Each number is 128 + 32 x the weight over its row's rms, rounded and kept within 0 to 255. Layers, rows and columns count from 0. Numbers have three digits each. The size before them is the row's rms in percent of the matrix's.

# layer 8 MLP up, 2048x768, rms 0.0816, rows 1048-1119, columns 128-191
102:127189143154124148140138136120195132173145227209152095077112151155058174112129073116120160131083141111180110100104106174145062130172127154216174126155144105157143132086126136094171200127133123
102:103163146168119114151101179126158122156132112137193119132117171122117114155129080130136118191151101127164140174109168137180130159143142094135096099134125176069139154138114118152160136127143120
103:106163122114160100121189107110144172116147111065133121129166114147097111173143156122117084165138112198099131132119136141092089164187100175079185141142103123104103112158148096117106055127118142
087:128145142111136132180158149118132126181097115200108137131120097145132113148153110087134158092097068156099157116152157190101081155093069118047160164141117102126117066050110072120134134113137139
103:136090158157144121108161236137142117177166147085104082155090069132113111146109127177177121164087137088152137109136124169098082133182150153121143181179074092089124110157081123155078107098162143
099:105129125155153139163150175111150104167159133141148131147047138183136144152122067063128133091104092154173185113116063079135119145111069128118107124175186115114173130150160120082099130134142058
102:071094125101077094152133144172181158110100125137112179133130143191080167171118091160118136123157074115068121140193131127162105156087177163073115138160097118127072111131064130110162132142132151
100:142199116167120086149088103125081068119167161145163123129102122185157063134149115185076094158148193103112107116145117159160150143184121074090151163101171128124075096117217051133110099181095184
100:132086137116145087143124132109141095139113120135149130106119072152122125129118119106178096129151106068056074145094117109174082146129101166123187151097160105184139152106135167127196113153147119
110:121114119162086162113127104184104091131120151151101159120130082165074110064101154125106087163138146086121148163102149151121152134165144138124089132071187106142102110107107130168140177193174139
092:210132149123118209171169202120105120082077108178102093141117122171157162089106140152121194140111166133097053145147143129103122099101085051146202085119130120109099111101096147195143183156155143
096:116116124108181059081146143117156134151098127114166101121132146163078157170096114083104101100122142134160137141121106115129206179117100111117092133097141158172179165144079177146053126111167118
104:148126113117083048119125083151128132158151141204122054159119136082145200145145122149117106128139111151074135130078185173149103101152162143122101062110116145168178142136150130100140114099099144
105:136139145151118161143122151173079168131061145175154085095081037076153110154121108127173092117110150120113157115144181101141113160170151112186165102113095087130080163132114109144186130163204162
098:136148152152141127124071105104126143049123120117214132116122157116113103142145067112129135095142178167146078112109191113160073130092148100095119128199143104119109234121118152109136154112191107
100:124133102099107113136125181216163159172096157164142143094155155093083061154098101125118149166157148127089088157122112153086161102101172152189171108131148097060124103104107150115104110157155194
099:150127114088113083099101120153147169102111209132105118062142104133070118145127169079172080161144093119140077108104103140148128129074073136061140141151124152116148129145110059129138093132164165
107:143110168083143141102170089140054092166148098079124049126108114141140125156078178161123115159097111087112152162126125119127097135071138145109126076111108155144118133052136101112089071117109117
097:185139080117079051188134072135150119184155112149140160164073203155136137132158103161160130114158123120151168164111075119090123128131118130142150102104137182144118160108173154138110092104084105
103:126105193092146109134160162129133127216142184105162115106121127144148122130205119127122096132048107128105161134055150125141105133194126181099113058102157087118120140155080151141082142134175158
095:094064162140114098130161149112199123089121134167136149115129111149139092155120159089141094154090138114143097193145144086084166105138193115216118128141109158034154114129120141072208143120132127
098:100094112116068154165118109184128135149174097100105116086161131166196165119190156156127095149175084169130132155111149179111175095182141082157120112154124112138155144144089125179144127117149136
089:087173082157178170177119158128135037094158135225121118121124113118142104129109130132106132094169147138110100132168142174118098056229116128148088079156165156088110091128151110144110125147090148
106:108166114102124128113067148133177152141142187171204128077136148095105115159137127093144157103112103170104097122115175104169120153142116159096149148123065137183185177126116141135139112189105194
093:127135187139169094115159136182129126081147142150065098107133119180096119090142170166183162080149131160129100158110131077157116172152111129123152121099164138170138086116129139120117162091113107
093:163152154122156117157135173117120124145122152098076092115124094188146179135132142087132180169127092142134077152101071195121132141129119145121124186132116116154152160162090081131165150115119118
099:119119116159143112109139117138112178162166130144156095146180121129203104142161122117101076146127121149152118110182127073128162110137123183094067079184111179112104202180142125159172162150126097
098:109140114148092137069196102073098108130130077139127155123105151120129171130106094183147109120092064159121092095173134145055185111208128120117106155109185205153215110130122101156175171091148122
108:119166155086097085080151153124110095064124138072116173171147158140094147158096108125106124147078151081116124082121134148133172133070165110148071135093139105125165115142150102122095090113111144
095:178122112091092105096145190108160197096077130059176096166106089111148113119096171134127155041121100117134120126137182140155091114129135142124133105116100149149119125187119103101132106082055118
108:124127145085162114115089138160141034154124176128134100132119125155141120167171175137119225129135142176166174131094104119122113155108191069104071164101127092126132161120188084140139154121125195
100:153123092113124152084213161184139173154113121159140142139112112123158098138084056148174139047152133088136151080153102174112085040182124094130135114137126158133171108131104088131120107157163141
120:103098143155085122117138145114128116145124115153130093082141101144086067073087104199104144153073124165144114079090200131175135112153132132110139140089159172153091081185146082126109176157118130
100:167112141178151096144082145127130100201143170089114111099107168180082169158153089115126156118105072162132153156153117121114110128090140165134160148066074142144058167101129132107075131218096130
101:146188132146147146131122170133161093143102145111081135100123121095102101146138087075129117135094144134132125137123087137146141126167125148177130159126123103173104124185093084118126102155063119
097:138139119136123152106083166139105090133065111147170107158094160115080076187158118134121165090097134112172189155111106187073152121129166055133120113168098160111145119120150179117086097106166122
098:118101113149171159138101121197156131168132158028073095120109105152158132102106188089112188138131143135076130078124144116125133160168173148091134135129105176132119133132200141158145139139156092
096:173147158128112112188153146124140107172089127097110094114121080216083131117101100119118118143151176122128110108077154095065136170116104105176067088152135155120161125139145165113133155118187196
097:124115136171132112103151137155134033086079109139104086136107110123069160194159182121059107152119092144171147103142137131205120126098117130124162128160021180156135067118132120058137151104100090
097:126127136048129142095154121096091115111122138147104089068133183101078130161108146133161114145109150142084108136121144124179163126111172100139119174129042156128076163156087112111097149112049151
095:141102144122130139153110119083126085149078141130134107117119146132111154097127152196098084120157141150081147113136142114119135132131161197164143161125092152151143105182087174107195129094190126
100:144176204141143069115082138148183064156020093131133068145115130140180126152131191134068148143144091109155103131094127148166158109141170136095117160131138176170085116096069094102163143112125133
097:143179163142075149203104172153139169094122118100169064159117097140137110060103209108114138107158185130082113177084158166147172151117111049150116090118159090093142173094156107130102153155103123
102:128107099115124090094195135089127105125107066097114107111121066132177155125103124143177073099171116154152158141124108086136202138063138154063147138078141125167116152081036110130176082170145097
088:098104173195151160131083086214134135143140143110157122166149185119095122107188115185113098191149199070136152216143130159131132075070135070104100125152138151173088111172105113164165138124120090
096:145074135152166146114160121103208211168081147107147163155094152081136151087132143186151166114114148165078134097088114074146156134119151203159106101164141122088117143171078110158169110133207112
098:114132122164116135135195124172094114085134125091166135110175111175051188104113131169150103151122192118101111180135165193111140102137066180135102096117072088138123155102099190151118126140086136
095:132132100119136119129100162168160104152128096156214169108073137114161218091135099157153091130144089176080112123147127127118124092211115211165083125109116097143141141162164165114099109164113068
107:173159096131186125096156067084160160083084097135134126125069110140162142099142100093092106106115090131104170175142111096178150146130142097147084118148060153129144116089112118146063149169129145
100:145109182156112136100170155101076162113194114085242101093092114151172142136127094105152100172138118147076155147129121131224092150089167187170160115084105159131119150103117144105128096138109146
108:136150073170157156132170102120065137141149091132169148105168152124152154150169103138132175103206099148107146144086190068111220113071123169185113108043153124123136130138095083180157093080136151
098:162128097140053125083093149143146075146110079170120165161176119096123112123166146136149109153201173118129165213047144117094100115142087183166078088146139150092083135154124150120131086178129106
084:137097176121119118153098146122117081104127097154109120137116125075094155127127172116127058161142157112134179073086113128128117087110129136137154110059178127099115147119114124128153204138125093
109:129114031165126122145159139118150172074138160092095126183169121147174138160113150117124154060087135178093139149135079167139135162143158127125088175116174121137139153141124102107092128100133119
100:160147096155155153167097131103078095133104094160156090104178154128159152083140131097182101116154132122136135064129122161143101184108133145104141153124114096077176187162147134136116144182076098
096:137120117138096139163122122063123156118127118132127103092124179111145075148097043089135128112103145052159142135102128105157128134135131092120185121164084157143124123184120149141131103122135144
103:140123098117156136097134114045157136128146136189118158148158131144132057125146130085105037108168109082139112121141103120158132103124113116188105168089134086120080130191136079113143068044112095
086:138188137112119078095134144111111116139104137146139104142159162147176114100112133187138091150120077091152092092167104157127057168202141141054122135073133078096139126105122140141139064112133116
097:099109094099183141116106159135169119153105108173136160125123126111074125163047151105070139098096183142110129143144118112155147173080120149099133034111080119127109129134123064098154133149129113
103:123103142153078130140165102127131124124139120142144156145133114116078126098130146109159101087159090185121097107109102130119176121141120126133141139180122070158139123121154163069090166150140094
106:095146106141097153137120126154063115118156138156122139174116120141102092105134116148092151143147154121081156160121128103095143114064150113083157109131134133104136152087149094111162022106140185
076:145097121108144132120150066125127143139139129149107135114113156134115086149092176134194146164107119131176087086160081128128098049111086130138085125074115144113140107135120112151143145169092134
099:133135160138071141121093138124083139113134122143077099153152088092167128141101126066126122152084070139105104133182092114133094196071179105172042170058083154147140129143095124164168166106113067
088:095125124065107137145089132071095115119180137145095193134081190069104146118095044123104112106086083141110104167074072101149164087069135095142143103174185102147145202093174143121133113168092141
105:073099137118149180182146092142134078074142156098073102074086095060064197151088099128087093133150097176151163129151076091151129164108103178096132139090114165204158109126132098146141110098155132
103:136172147084115115179112152178175125097138106150142150150159125127143097171137087142150089111122169092174140065125169084087070113085122027142121138093142131130107124136135066127198081164136140
099:154092162166094127132168105114110116072135136117104132111151091130104136111195067136101181143129134071058147104122154194116108103188121116130096089147116186173143143119126142193143154104151087
097:137106166044095073132145169170148063111103153171166147173108191167076133135111152165135103170160125113065130085102188100083160193154147121052056163118116068169142090149112108122181102186146072
098:018083188142155094182150219114141166108141094155125105128126115158126103152109121143102084119161088194113135074093086140079078146124132156098139167160152104127150076178150133115126129131142129
101:130169180079147177074170103047139173090085124100120142131193201087080104129135090157152133161176123148041173145089174116108165146099130104156131128149133185116094168091133133150141056118129109
100:160104130078168125129074139132134113120160139129115164175150112119124155093131101131092159143098135155116142138120114174099160098115171122099148131096126134120193138071098097120155134116063133
103:172138088075141123109143156099142111131124108174086142118119138120148119110093098126123150149129167089110126119146124139157094086160137116161077073120080123114110144160118083123143066083130192
# layer 8 MLP down (transposed), 2048x768, rms 0.0468, rows 1048-1118, columns 128-191
103:133158158093150121134080177126086124122144186159153107110115183127124145062151059146109213140127127089135123122089099118139093138146130116175187149131201134088133163119089160104097143096110135
105:113195150175111099099148113078097103165022086142150089059173130134091056117089153125099117129153124146087161102181147183111133145131171114117155136161117094137137142188162107198116170117148123
100:115081087175131040112134131106098110132111171161106129075155135158140150108149160110124100105102134119083100188147132146126052133154118079148103131125106131103131102114199075099158128135074209
101:151121072109150161104126101135104118110150169108080145083117161130148146114141161129175161173135169132119090153099055135129138076127107105156106130109234121148116133133156167144088158138129084
128:099103150151117114206085255167201134185145120141152114159121134156167148130178121105123067113152109059144148176158167136105170151133140108156121061136131154104128125170099168127138050110074133
094:139136056113095148088156102157062098116110146141134092142167090140099206114100159086145100149107131107128119058131095047132104101105129087192180137129086101149109138100097187208164138140134117
095:104111165134123134105134143113064083136143140151146163105132085135047128099116108127148141112086134089160150179141115127134142111138131099075188083107098124125112140078093132090140122076192107
108:147099109120122102139099147154163146143165090159127108157125129104132114164118197115130132154133101134137173103176128106126113188129157092130147151083099180123114130145080149106193126108119097
096:114085107151105132193129133120067119123046182114149164118107093094090140117169119101054174158116075096145122129097111125135157124143150157102201079150086113170148127164150126131147072072147098
123:107097162118095165125149101136098135115139113124153137164140126188148154140103137135070086144153154137128076157123119103147068129137134115196091140162111142079134178147111106147122179130073101
099:123061121125122118142136191145128147179175075112119163114106108089113173079112167143171077128115151089164170123161137106073090148087113141146082150083112204133131147188147111156115155176126133
092:076107154106181163130084187124153153177121139131109093105171132146171137112155161106081147132092175105143115044087126177113140179106109076135126137085135136155144135146092103164164144079154109
102:137076116087095114142096091085155185136109106128122134133173048100128163181158147151151086130122150134036109162114139157087183099137135177121165071116156162169168145111124088133065136091121143
093:177131129150103115092125104118112149179198058081134162098071170148124098143105128128121072129169125138100180191122142129080167095173160108097135166122198052185130139094185096115128049076095105
098:131144126098119213082165171152130145057139096154092112098141124130132141124098129066152129120073163215134135193127178150108090122126163134115053070082139168123114136147114150163180153152149122
100:147151116111143102166110089168162204132114153129070125118176140094133118128149114145098159147112132112133124094146095138077162144109163110134120124183127108171101108098109127122100152083139141
095:157074138125175115138151125151128027132110183148091137136149121159176134144170106068085101155115171121185152066142164113149079098157161091105141149048083173167094150145122185121086162134106125
113:106108126138158167127051167161159136159155136140120098146084070192140116131128164128105099120110093151150120134088138179082150177102132173146154137126136096142168166112128089118115172133188210
096:118115093117067067148082159132152141149159173177094114144064118113095108078113148118151085100115157122143128166148100108113138177117171084175165084148120147128112191139146138099102096165145100
095:160156144145074112087153118147171121170111129084181084159155125125095147119122193095151141196148109116079137134101125134145107116123148164121138042116176055122082123119178151149164173086150080
098:140024121153153148171136151086145127177151100116082127159115175111079061148136103110149093131129134131172137116124104140110169143181157167119114165109119161142157084120107107159133106132152158
100:092201143173071104138133158059103079118080135178132109128164173185090143110125100104133086114104117133150147107154076138119129117128118112195134139131106130123164129142159158155126149142110171
092:099099173113141161095187170126113157124118161152109138155082139133109129125127089082146120104025132125143082139032119137106144210083110183129124117138144157141094127147055144096117138063128098
102:176066144070160139167129156162156131090119139148122137081160101176087134127104167141157052072148110121095162148123163167143124081140151137139104074108084129160169106081189179128118132081095127
094:130119180151097108150066101139144106127181158126121116128195104158195147115076157088123150145098118157128112185129135066119135108106111102133153158161097148088139089101159121097106121067174120
093:147170086148119125096150110119092133102105186172162070155111146136136160104165119099125095111148155100094113138124185052105173134131116155092135108149117151181095176092078179123172099127087115
085:075093177141087148126106145202108151146168127128132073135163121137126112177166112167147158120124067135124148149191172100151183106096156081153098094153137124152128110169154145157180149212176155
095:133147049106162136128170130096101163158114083105170086160126094067134108128064176157129151096102132180082108113095099101118068148129111115034155110161103170142077131102116120093150114082076113
097:152114160140114162142183175128054112140171101095110039159100122167117151106171100136093103138085149140115083100206079125142081147171109110140130097162224174160158118125127107045068213130141133
102:169087203079185144097156093098080154117120125078143104158139064146128147131134152114157227174150149106077120101106126114120086086205130093125137162158070125110096061128061130093142189108095102
091:116123116110107152075169117140073133114163142138105122109082170151125121116167156149166095160119138121136143039123136127098125099066143115101128133116099169124109110098152120033115132149142133
106:074191133129112115163112121101138145157141081128174111146180119147164121111065139189130101164064124101085156166184188135070162127138095128097147151180146118150172136082214108161084133146118157
117:154127164093165119073155175082105147106166156091104131098105121154109118148046101123034174119038151143227111143078138149138095148130123128154121092125178136144136075122024081075122161152150149
100:148122170114085149153105117108068110112167055170107085140120153122148132192159155115167163130108112102152159097150066058109180085079080143113079135179105074105053104166142146109114175113161152
095:082110129117121150084148085118136183117084121143139153063146045065100102158125088118155120092113159091133115157099102160140155173118141151134127193112140105144139145127119124148165100150142151
091:129150151119100162127126126196140140134141094139107178081113105135164096122136129155113163106150084122132103129206110110120116205161125131110167076096095149115164075087134110136117103170130087
094:148165136076101122074106131187106166113157120173147135121091082101117145156094141082124105127177100137095171036149133151068114098141147128112121074114157128136113124141131187134177083154076166
102:144086115161095133132080157121083155148090116126130160149121074107120091135119107083158114143127109160136088090100126150140139083162114116115129114123120094140137122128139150201102152099135155
090:104138135152100133070139150155156166119199126173112148151098138129065116140109152099098144089135093121129078095162113073153123093156152143166158121157179086145138129149146197128078163149189071
098:115142116119147120122133140071114105072171121118091129193150118057100112096153078142095132096107151130106131143155097127081151160042141120132080113148088092112160122076097104091128054087147116
090:135141174116099134174135132120163127124097148125119142166125151114120136113104097131139102098142154104151158112159123149175192170109108181104111147178179107222156143147043109110143149100126105
104:100111135177094169062173121131179117116099068090163051081127121101156136080061133166098106124171185113168084181105092134132116168057141145159149159127081146146100079082075075109159116116174160
096:143104134140160153150116140128116169177084159156132167127174133065168164163155106150125144116187149076142112132141068153166154122153108106083138157111127132123168101098101089171148145197190147
111:134123141131166137136128122132121184128106133117110168218074106051163116089107165115174158150177126172135089164131124090199113098139133174069115150088193160161097095099132148159160098111150122
091:126054156098117099173152202118180165122095096156147100179131139137157092106118083139163093136125064180167102119158157157126105125085111156141128107124081144169167068129105130112100115095114082
098:176109129111183125151126115129162138135174155091132115126127168151120138112180135179077104154050128148125099100124187147101213105122143108167131107125107172178164143132131074095127142131179171
110:139096102079060228114084101083123129087148122169130096157145138142129100119144107054192101106168113152100118159164102122097120121111185157046182146095038160095151113100144087173141085113129155
095:165106125162124104090119178120163124108108114150119099106116093134135145094088156201101108186095104153137160125148141161186085107159112141116090109093129123072111139136143153118097119144068052
100:141091168103140095144140132119091173142149085134179137169104089169091187157177143176071149117112152146126133109092087095160047150152147069082131087186112144097158150113129119101091204117120141
115:084128171150148168184149130125081106124108126106085234083132123146094155140158076131118125101150179110093114121101105130123164135181119142127132093186136162121116140115166131126100121199096137
109:070126135146153184109156108181157131159098150118178207142104103119164184083123166089102178118158147106090143138070155107164131101077081127098153116179138100133113129220124136153128148173141129
093:113155096196113159130175133075086106146172139172189147114086072129155140117121146153147150121168105127157110125091200107191159070166121173111121120113142136140191087102093140192116161143095135
103:173186100088138143117116128100155170140148129129115124189112093135127090134131075151155213171209115140144124171162126143087145091201145128146111116173063096171137158104108153161145095130085169
111:126136156161079108129094116133175174179126094133119132121124107161148123087129152158143106141153134121173104145150121143114167134160122135054129149184097129155150076127122158120157145147192105
105:134192070151178146161172140154185166124100161143163106114109123097164096083130148100107149147174123100157194109104108112144113159105150150187143138100129134099142158137119077153138150173174126
093:096120127125124076104115088089159140112163115156129105142148135140169150176135089106137148114056166138127101204099045107090098120118098095128145109124187150094121100122183182132143157154138130
110:119131147112119207139100128090157151130140116108151102106108155109135145113151133160084093135124105116104079122109116113147097076116127117168094169106180174129097129141141103197137102109140123
097:128158113090117099137087090108116143155112143084131131096186131127153151178112149108183138104151094155109072186092117115171147085101131173115125111126101146078145127158154137044157138207130116
097:154010181151126118153125108153132156121122171148115151141080139121131133155116150092095152071077129104136137204152141115102098134123137148133126094118104131119070120155101152135120100138120054
100:080111143195164112133132172110134073125099126123100166119066116171120141168115114204125117097080092155195132061061109106058103123124113119141111118141151084180155136106087134126135190121125118
124:148073136102138119156108095131172102225089168153109142122138091107160129121109060093158137153139192154113120108122103170133101099088121130169098151119121173066098139161122135084166107112179092
097:129090077134136178114115177159214103123105173100136153161155086199210131078098143142158107143089094119080089106091101153175117143155102116102114112096144096119116120109093170118170119159138132
103:113156104156086158139143159125150158139122079181154102121154159114070130075139103194145102124153075132102137174075139138105139138104119135108134114117166135163082142162135112161149160113148042
096:091060139093106099128157105134108089081158133069152104124173116224138111147139146151129181165117153125118111151138137098128125112188083147198172076089088085168149111129157140137119133093157098
095:175147086115123106174126173169098130110147147162126106163087148134076131096085091146155109114169070170135087052111126124153097101085156064094099099162109146118098116125125109116127117121137157
098:115041092096124128090127090164147156148121136156150105112169123144160105177083109104097162089170129150066158116190172130137149154124062111144132112143136113064141094114159067102117132171133089
096:160129139148152114179143102198089148154082128118125121167159200095181137127073094091089134168093119158154127160115127062149103168092106144134135079142155133129149103210132141161130139146123148
106:080113163145093127094118072195094042143194184139141144116120125181142091163118132196145139084149139089101134119184138093148118054115172118130108192139154104137038098138124120144148150128173152
100:091226060191212085178141124130127102116152136080151085137155116149126158082160182136102070185099175128107066121096068175154124066124083121077118156142208131122147102097088151136098134150105125
092:147091117116150160125082090122160121134032130178102108151090142103212137162093140127158107141152109129131143087111106106149078177104107093153161097182087115131143155170174143129163150159131108
097:198092132129085154130132146068111168081082153097135138109124141144150115087090181138140106135081183163083186087167155083101143109130079167095115124107113084097135072152150136077131134123057118
# layer 8 MLP gate, 2048x768, rms 0.0764, rows 1049-1119, columns 128-191
102:151120093145115149192112129126118170134078162101136130133109120182116155158087132137140159208135102109148124110111063137161144142093068160088106151138085092179097133082164125167142147108152123
098:121103106084075156097111131170163150119109087090096113074118105109074145070122093172148194163148188220114048148114112148120087090134088105171153085127089080170123140128113099202119169187093112
085:116169151093187136072150108144062130094111104106028158101142126150117144174102136047183175140108136199118093131099081099083166140084117087094129109074180115103100092088136106159127141092179049
089:083128130130186124144207142171190130099141125175188117164102135146191142154144061149120072163100145119126156153174172125137110162135084155139105067119121155140132104182118137182148094138147139
098:115128153169080143093105131101127074111187154147154142148053106133117147102117146068090113125123115140124138100142157159157156063123145096160100091148134121121121163118123132131119138130126128
106:166097079053140117104086116088149107163150122135103137114135140148115168086159176175177119146126100145072083106181178122122130133163139110123120129106123152140129079117177124150092119132113132
099:146125105082171123166111138125186163160133113155129148173085109164065122116115111156138148119173113183147119116184171092119126128140165099045154147093100150112116131114172121114165122136101108
096:126142135126148137163152113106158127106173155189126177103069129172099112170141106119129148176150172135190140144195146063186113154149118129183127128082135091148084156077140120180176111037123097
100:136065128131090159078087093206114145166092201140137168125160158217125109084129113136141111165111110087071107148131158131193146135174102123165088141127195141096108174106176152131194160131133059
099:150121150072077126141183111122145099120220133152118151118094091177096182114117153170122133139149073139141133152131153153094148137120151107099153120181193145098110151164125077142072150122080149
100:109112076185117148136079085167112101081111080132101170161134145122099085085177127117155152124128152109097104103112136150117090128164183187140166148150145185064102162132131112109104102141136168
102:158150091142143119140114103153057102109155106109133099123153137138098163118138142142145119155127132140139227126091131130131102129143149195108168147078113099147067111089083169181125090078173109
106:136154130143140166080136122108169103132106096113135057077097125154124158125074119140106092162114153079170116071164162138150109118176116122037090112132151120165124136152093117179104073086130144
098:073140120186067125168080134151138132083103098095183160176144176125127150073114094146150113127111135090145116110080102103169124145090171049149141143145136065148155140164068127152131161121111172
101:095140092128115142136113074068156156132153069055092137112063142124188049134083148104136119111099132142149121132104106122075163060060123095122157117070128096128126129124126101148136098128187132
099:165152120149147127118129134119156106156087161116064109091143073082117162142119131078092113151102150075124088113132119155108135135107163114153097157116095131116123156138000097111083134134122147
106:110181143085079134153193103128104127129127099083076115120143090150179152176105144106165157135133105151131186106128114105099142144120161068140170119096114116176176135099158126138110148116128120
098:076148101122132098159084159119106136204151125168102148167125153118115150078087117157132099095093150099146086130101058080113171162111160116137108095181108170107102194109121176127032113183096114
100:131129121094148088117134105164115099070123152092151124098114083109104124111126153154077159191104070121108118048125098135080181149160116149072134187162073087058144125162113090082138109111168036
097:124101147110127199141072150136112176075119141163126112102113169112137101113062130136111114099143161126142026137108120136157095129102146125101073055099161103095101042138100139187154063111102141
098:154099106116104142069152111157122173115139131168177072150117107138155086105200135165082116120176146117134112119107141138160077134119059099154116093152165132148114150107088142158123187148150098
088:145152173107167110073188153159171134093091156133092176110130188113140102144122092170116124119112086132110181187162160172192071127073113185150162091107127073112161153131101163143089175077145148
100:200107124098097188113140138089088162129182121100137061113083130130145129031116080165135127082109110128155201112102130118111084133127090134148091139160153182150147096124136165158128135128096101
094:095067114122077124099117083094164130060097115180122126124088126104164153069124173086133115130130156125127122089075170168183133122107118098141136145099099120100127089102149125134156133108134154
096:090155092091142076173121131109146094092096100143139123102124144113133149099108166111198132110134135113072210084219145141187122147135166118141106117176136137096130130151130082133203104162164112
098:159095142148147131143105125112125140155149100168167121169109129071176103202120109134148147151156126154126169137113134095168101138117046165139185121094136120094084177104110086130174102197138174
097:135080121131167112139104143108121060087139201097079151143150100176156122146128207129108135132170166116123134092084101113179112135107061149135150136135108091164124099061149131113113111089174184
103:132124142129127183132096117130098118085133075129068131066179143163089135076137102135142117092136169113109133149116082061165169137117116085095138128123102116102108123089116112154112114068103126
091:122148093112131144110152167107169124150084145128145107203130121089122106079156156116139123082122066120119182127159088093109121120170096128127144161153094105102074132125093171140108112116167159
100:152181102154166176153127129120093179130122107153116130087151149119136159127139077100074109082133133105192110135166144199134149170075174200150112126144065073137159088142181094135111158137134140
090:140116192122169177131125107094135225104069109068101161093132114102098154122167084096126100123146101117168146132076166090163120121114154148157150094179172122143112129140119214115162180111095121
114:113089128165133128104160152110088134089117187112136126169124145091181103186064124089126145179123154126158085107158107158104165091137151126084140162092115087133142112159186136121166125105117084
099:128083067142149140163120105158134146167055122055118107097127146144088183127145098070143165156168075122128135116165106087149079164191115127102130108143175125107083151147094149136144112125126132
104:119151068125081190092131165115110162124148038102141109108133119144111147120122190074161150115161179109128180142087148146079147131120210105087116123140138135121156118177153118076181068129127124
097:113126117142119134097099079126139102130146195125108178133113112082147124111181097125140131120151097107156091142112090132133143137102133112152143068108154092170159105155121102142175105167134184
102:133107091144131095109112116109084105110159160113111137082133137146116088154180103152075088183139114175117063094150147070111106145153170136156121092143068098105074106166101143191118151127157115
100:106157072134050176082082092108104121148084119157128147132122119070182091176100151138101086165138175144147185134125069159130104121148076138149182129134117103159170151112072114189175145130153128
098:139094178121128101107114113118162090131191152097143052127126169181123161089143054108113122093134132123136125133119158112065176121149099160103098108134137103083153160132161193113122164121080153
099:134124082139145120160104141129134110096119137120097132118111111067205124101150127126092149176152083114125151111087115105089110163110144142110168111184124159074153138134115139100171130164179121
094:104148033148094089127132125138090127104108126031136171052146111094167114096147028125141177148126143108162112129094105115147069099132170147119124141111142152097094194112100146168086153149131081
102:149093185107126110091141117123145146153114056093102145080164109116173126140165096156104176137084131139145120131074088152107180068127120155087101196166108124149076066140088175172138095107143155
101:100100142071074124119137043131126120116123190107084065088066114168142124093106122124148151136101113166119120137103176158089123135134072116178139148090103155140110162113171115144183188097121124
104:127106131140133113137120117089119085108166153113103104133186186105134104124155145157125140098133129141151138146189155139058137090183136131134142107142157122088115101123099100168110153128055109
087:138180112157172155099144104116121107045063129131042108067114167125094145111053064117130148167085126120130097126063098150138111078121149112155145122057109197166115132093146145156141151129060161
098:097111109151156187146108160106170129125110114139096159139177139143185124143098173116220157163202141113140104140065142074127160168104155133114191099124123104156138159171099057148119078132090150
097:113122186115167111199169095114150167103141097150137154107096170129112098123125105170076131100180151119120108057152101167047133142157105114151132141124069149106162127118139138121096152136106173
097:074135137101117158095136161181106127163171126058104167129103152120145077123140110128113175053155154125134054100112144105143065106086193044144169109110112068143108097126118141133217125142146123
105:159135121045148128100119140135085141122161104132148150121156133096152115126183140152155128162086123130174096166144047195128125142098120188123146107063137073125108071143118149147098167107119082
101:150106097124172113114063086138199091132115158213098126147127138110091130135110101121114097086112127122134093139105091114104146179184079096089124173152104115146130098115088088181091123110169120
103:131085178094184121100068117153126137095107135118108113126110137130111104113155150161120040116129170123132117133148099110104101171094169084098187147190132145131096102102157109155104106137157099
104:101069142176149146103147104091093148145152096163133127134146138121134119128068134127193162149138118164136155129155139067105197125125049133144124165079115154152149106094146116114113133108170067
086:131093121126114122141155150130141112111142051111109192061081116066203128062161121162167068123110161115118100161181152159153135128125106163129157128147142190138129138086109137194101157155144143
106:111143147143175168121153108087147105128133100216121108093086107109137083098073113174149108139117119123164079087104137115110115074114128182129160138138138120116162106120125164146113169111089101
102:061173149151092104183103053159123120165097136079099140183120121116157162106184115180128118203140124083124124114138086194137136087094127135117148160164135110076181130089134114131139140154104128
099:128149104139174166163069116094137137148165149123129108109083152065141091153061013157162136147109103117170149238097145073114095142140122119180056139105134144086147157106155191133107151121113154
099:157155149092212115139108061126116083132161112103129132178086068143107141083117096141140129209116192167163154161099127158084133124122137160125106142168088059072134105198106149196105168138077109
083:136151177113102096120134160126115166167108139160109136119147130123106159141082064169079137123145191116138138123120122129088139115149110106101125126155077097116146141167107153114077106097163143
103:143141126065106108121166136142071112135193078129112069116081141129149132171092171197121171115101123088197107090166136107161159106102158144108105096147117129108142148073146125075084191147148098
106:111133120106126109128136093149122140111192135136155112096107126098087151142119097133144137161135134161171151129142143078138172130103134139110125083119069092131115181103102097139085155095171137
120:139098146078156141158171099169141053146103100148126117136178125139152126124150148165157136146131181169131118142102149146112162097100137149124131095151163122074072150128151154099134107112169102
081:149138105100164136140088163147154096153122108136049126061117113096168117116133041101076102140111114106157153129111125112098133140186134171166109144165133096199086141143075124180139141112184177
098:134100175118101105108126118124104096097109109137170118140057118151096212080098149058118077152106121159159115107131131121136098148119141127110147117132161152103122142113095127111161139117148108
090:086034129080121059101149114188088134038116071161135147151166091189096129148150165219125186171170224124120136084155133101076149146110164060185063095112112120103077141162129160164127138138056166
101:129061107143121200121127143069137181075158102107169119124178189103046128135129111184111148116153156089106113134111176166017125152099076137094169098104056136112163124111124108164138113091120145
102:104166191123142124178135173108079076110112171125177218114110069084134143099120177134158162165104155131172109125073095171083171088156194127133089217157165167142150118199151123150135161124102132
104:091131116088141112111148117091108144124068172078050099110081148135146118118095176108119178171151137137159135175099118108116198083119095084138075126087197082112186197171120086104141115126111090
099:121138114069101143178150123105141125105113120119046155131145169087090147121055108074157116107119136065128104110135123124108123124136119122104210139149139115147184099165115062139075177085122142
099:166136085138151100229167098091144127150111140111121102075128184146174175133134141093119067147142105112122037094148136143165068149201093112177122140189080138157181132129102118137148128110149182
104:084160085111121135106121064140090104148088125120124118137107129137138153104136108093174132175098206112165163105096073129101144156123117140125156093149066114062080165123146185066148172108121166
099:109118079109224118104167132106167138129124144148095159122159077172093135135159113132230133141107141078156108115089150147129101126078138196120129108140101167091093122115165142105100081189152144
104:093106136132077101090173116095129108110174122103128142188167160147110142126120219130073137172167042126105111132113173160145118141124104145115109115138159167136131126088112123125119062168112117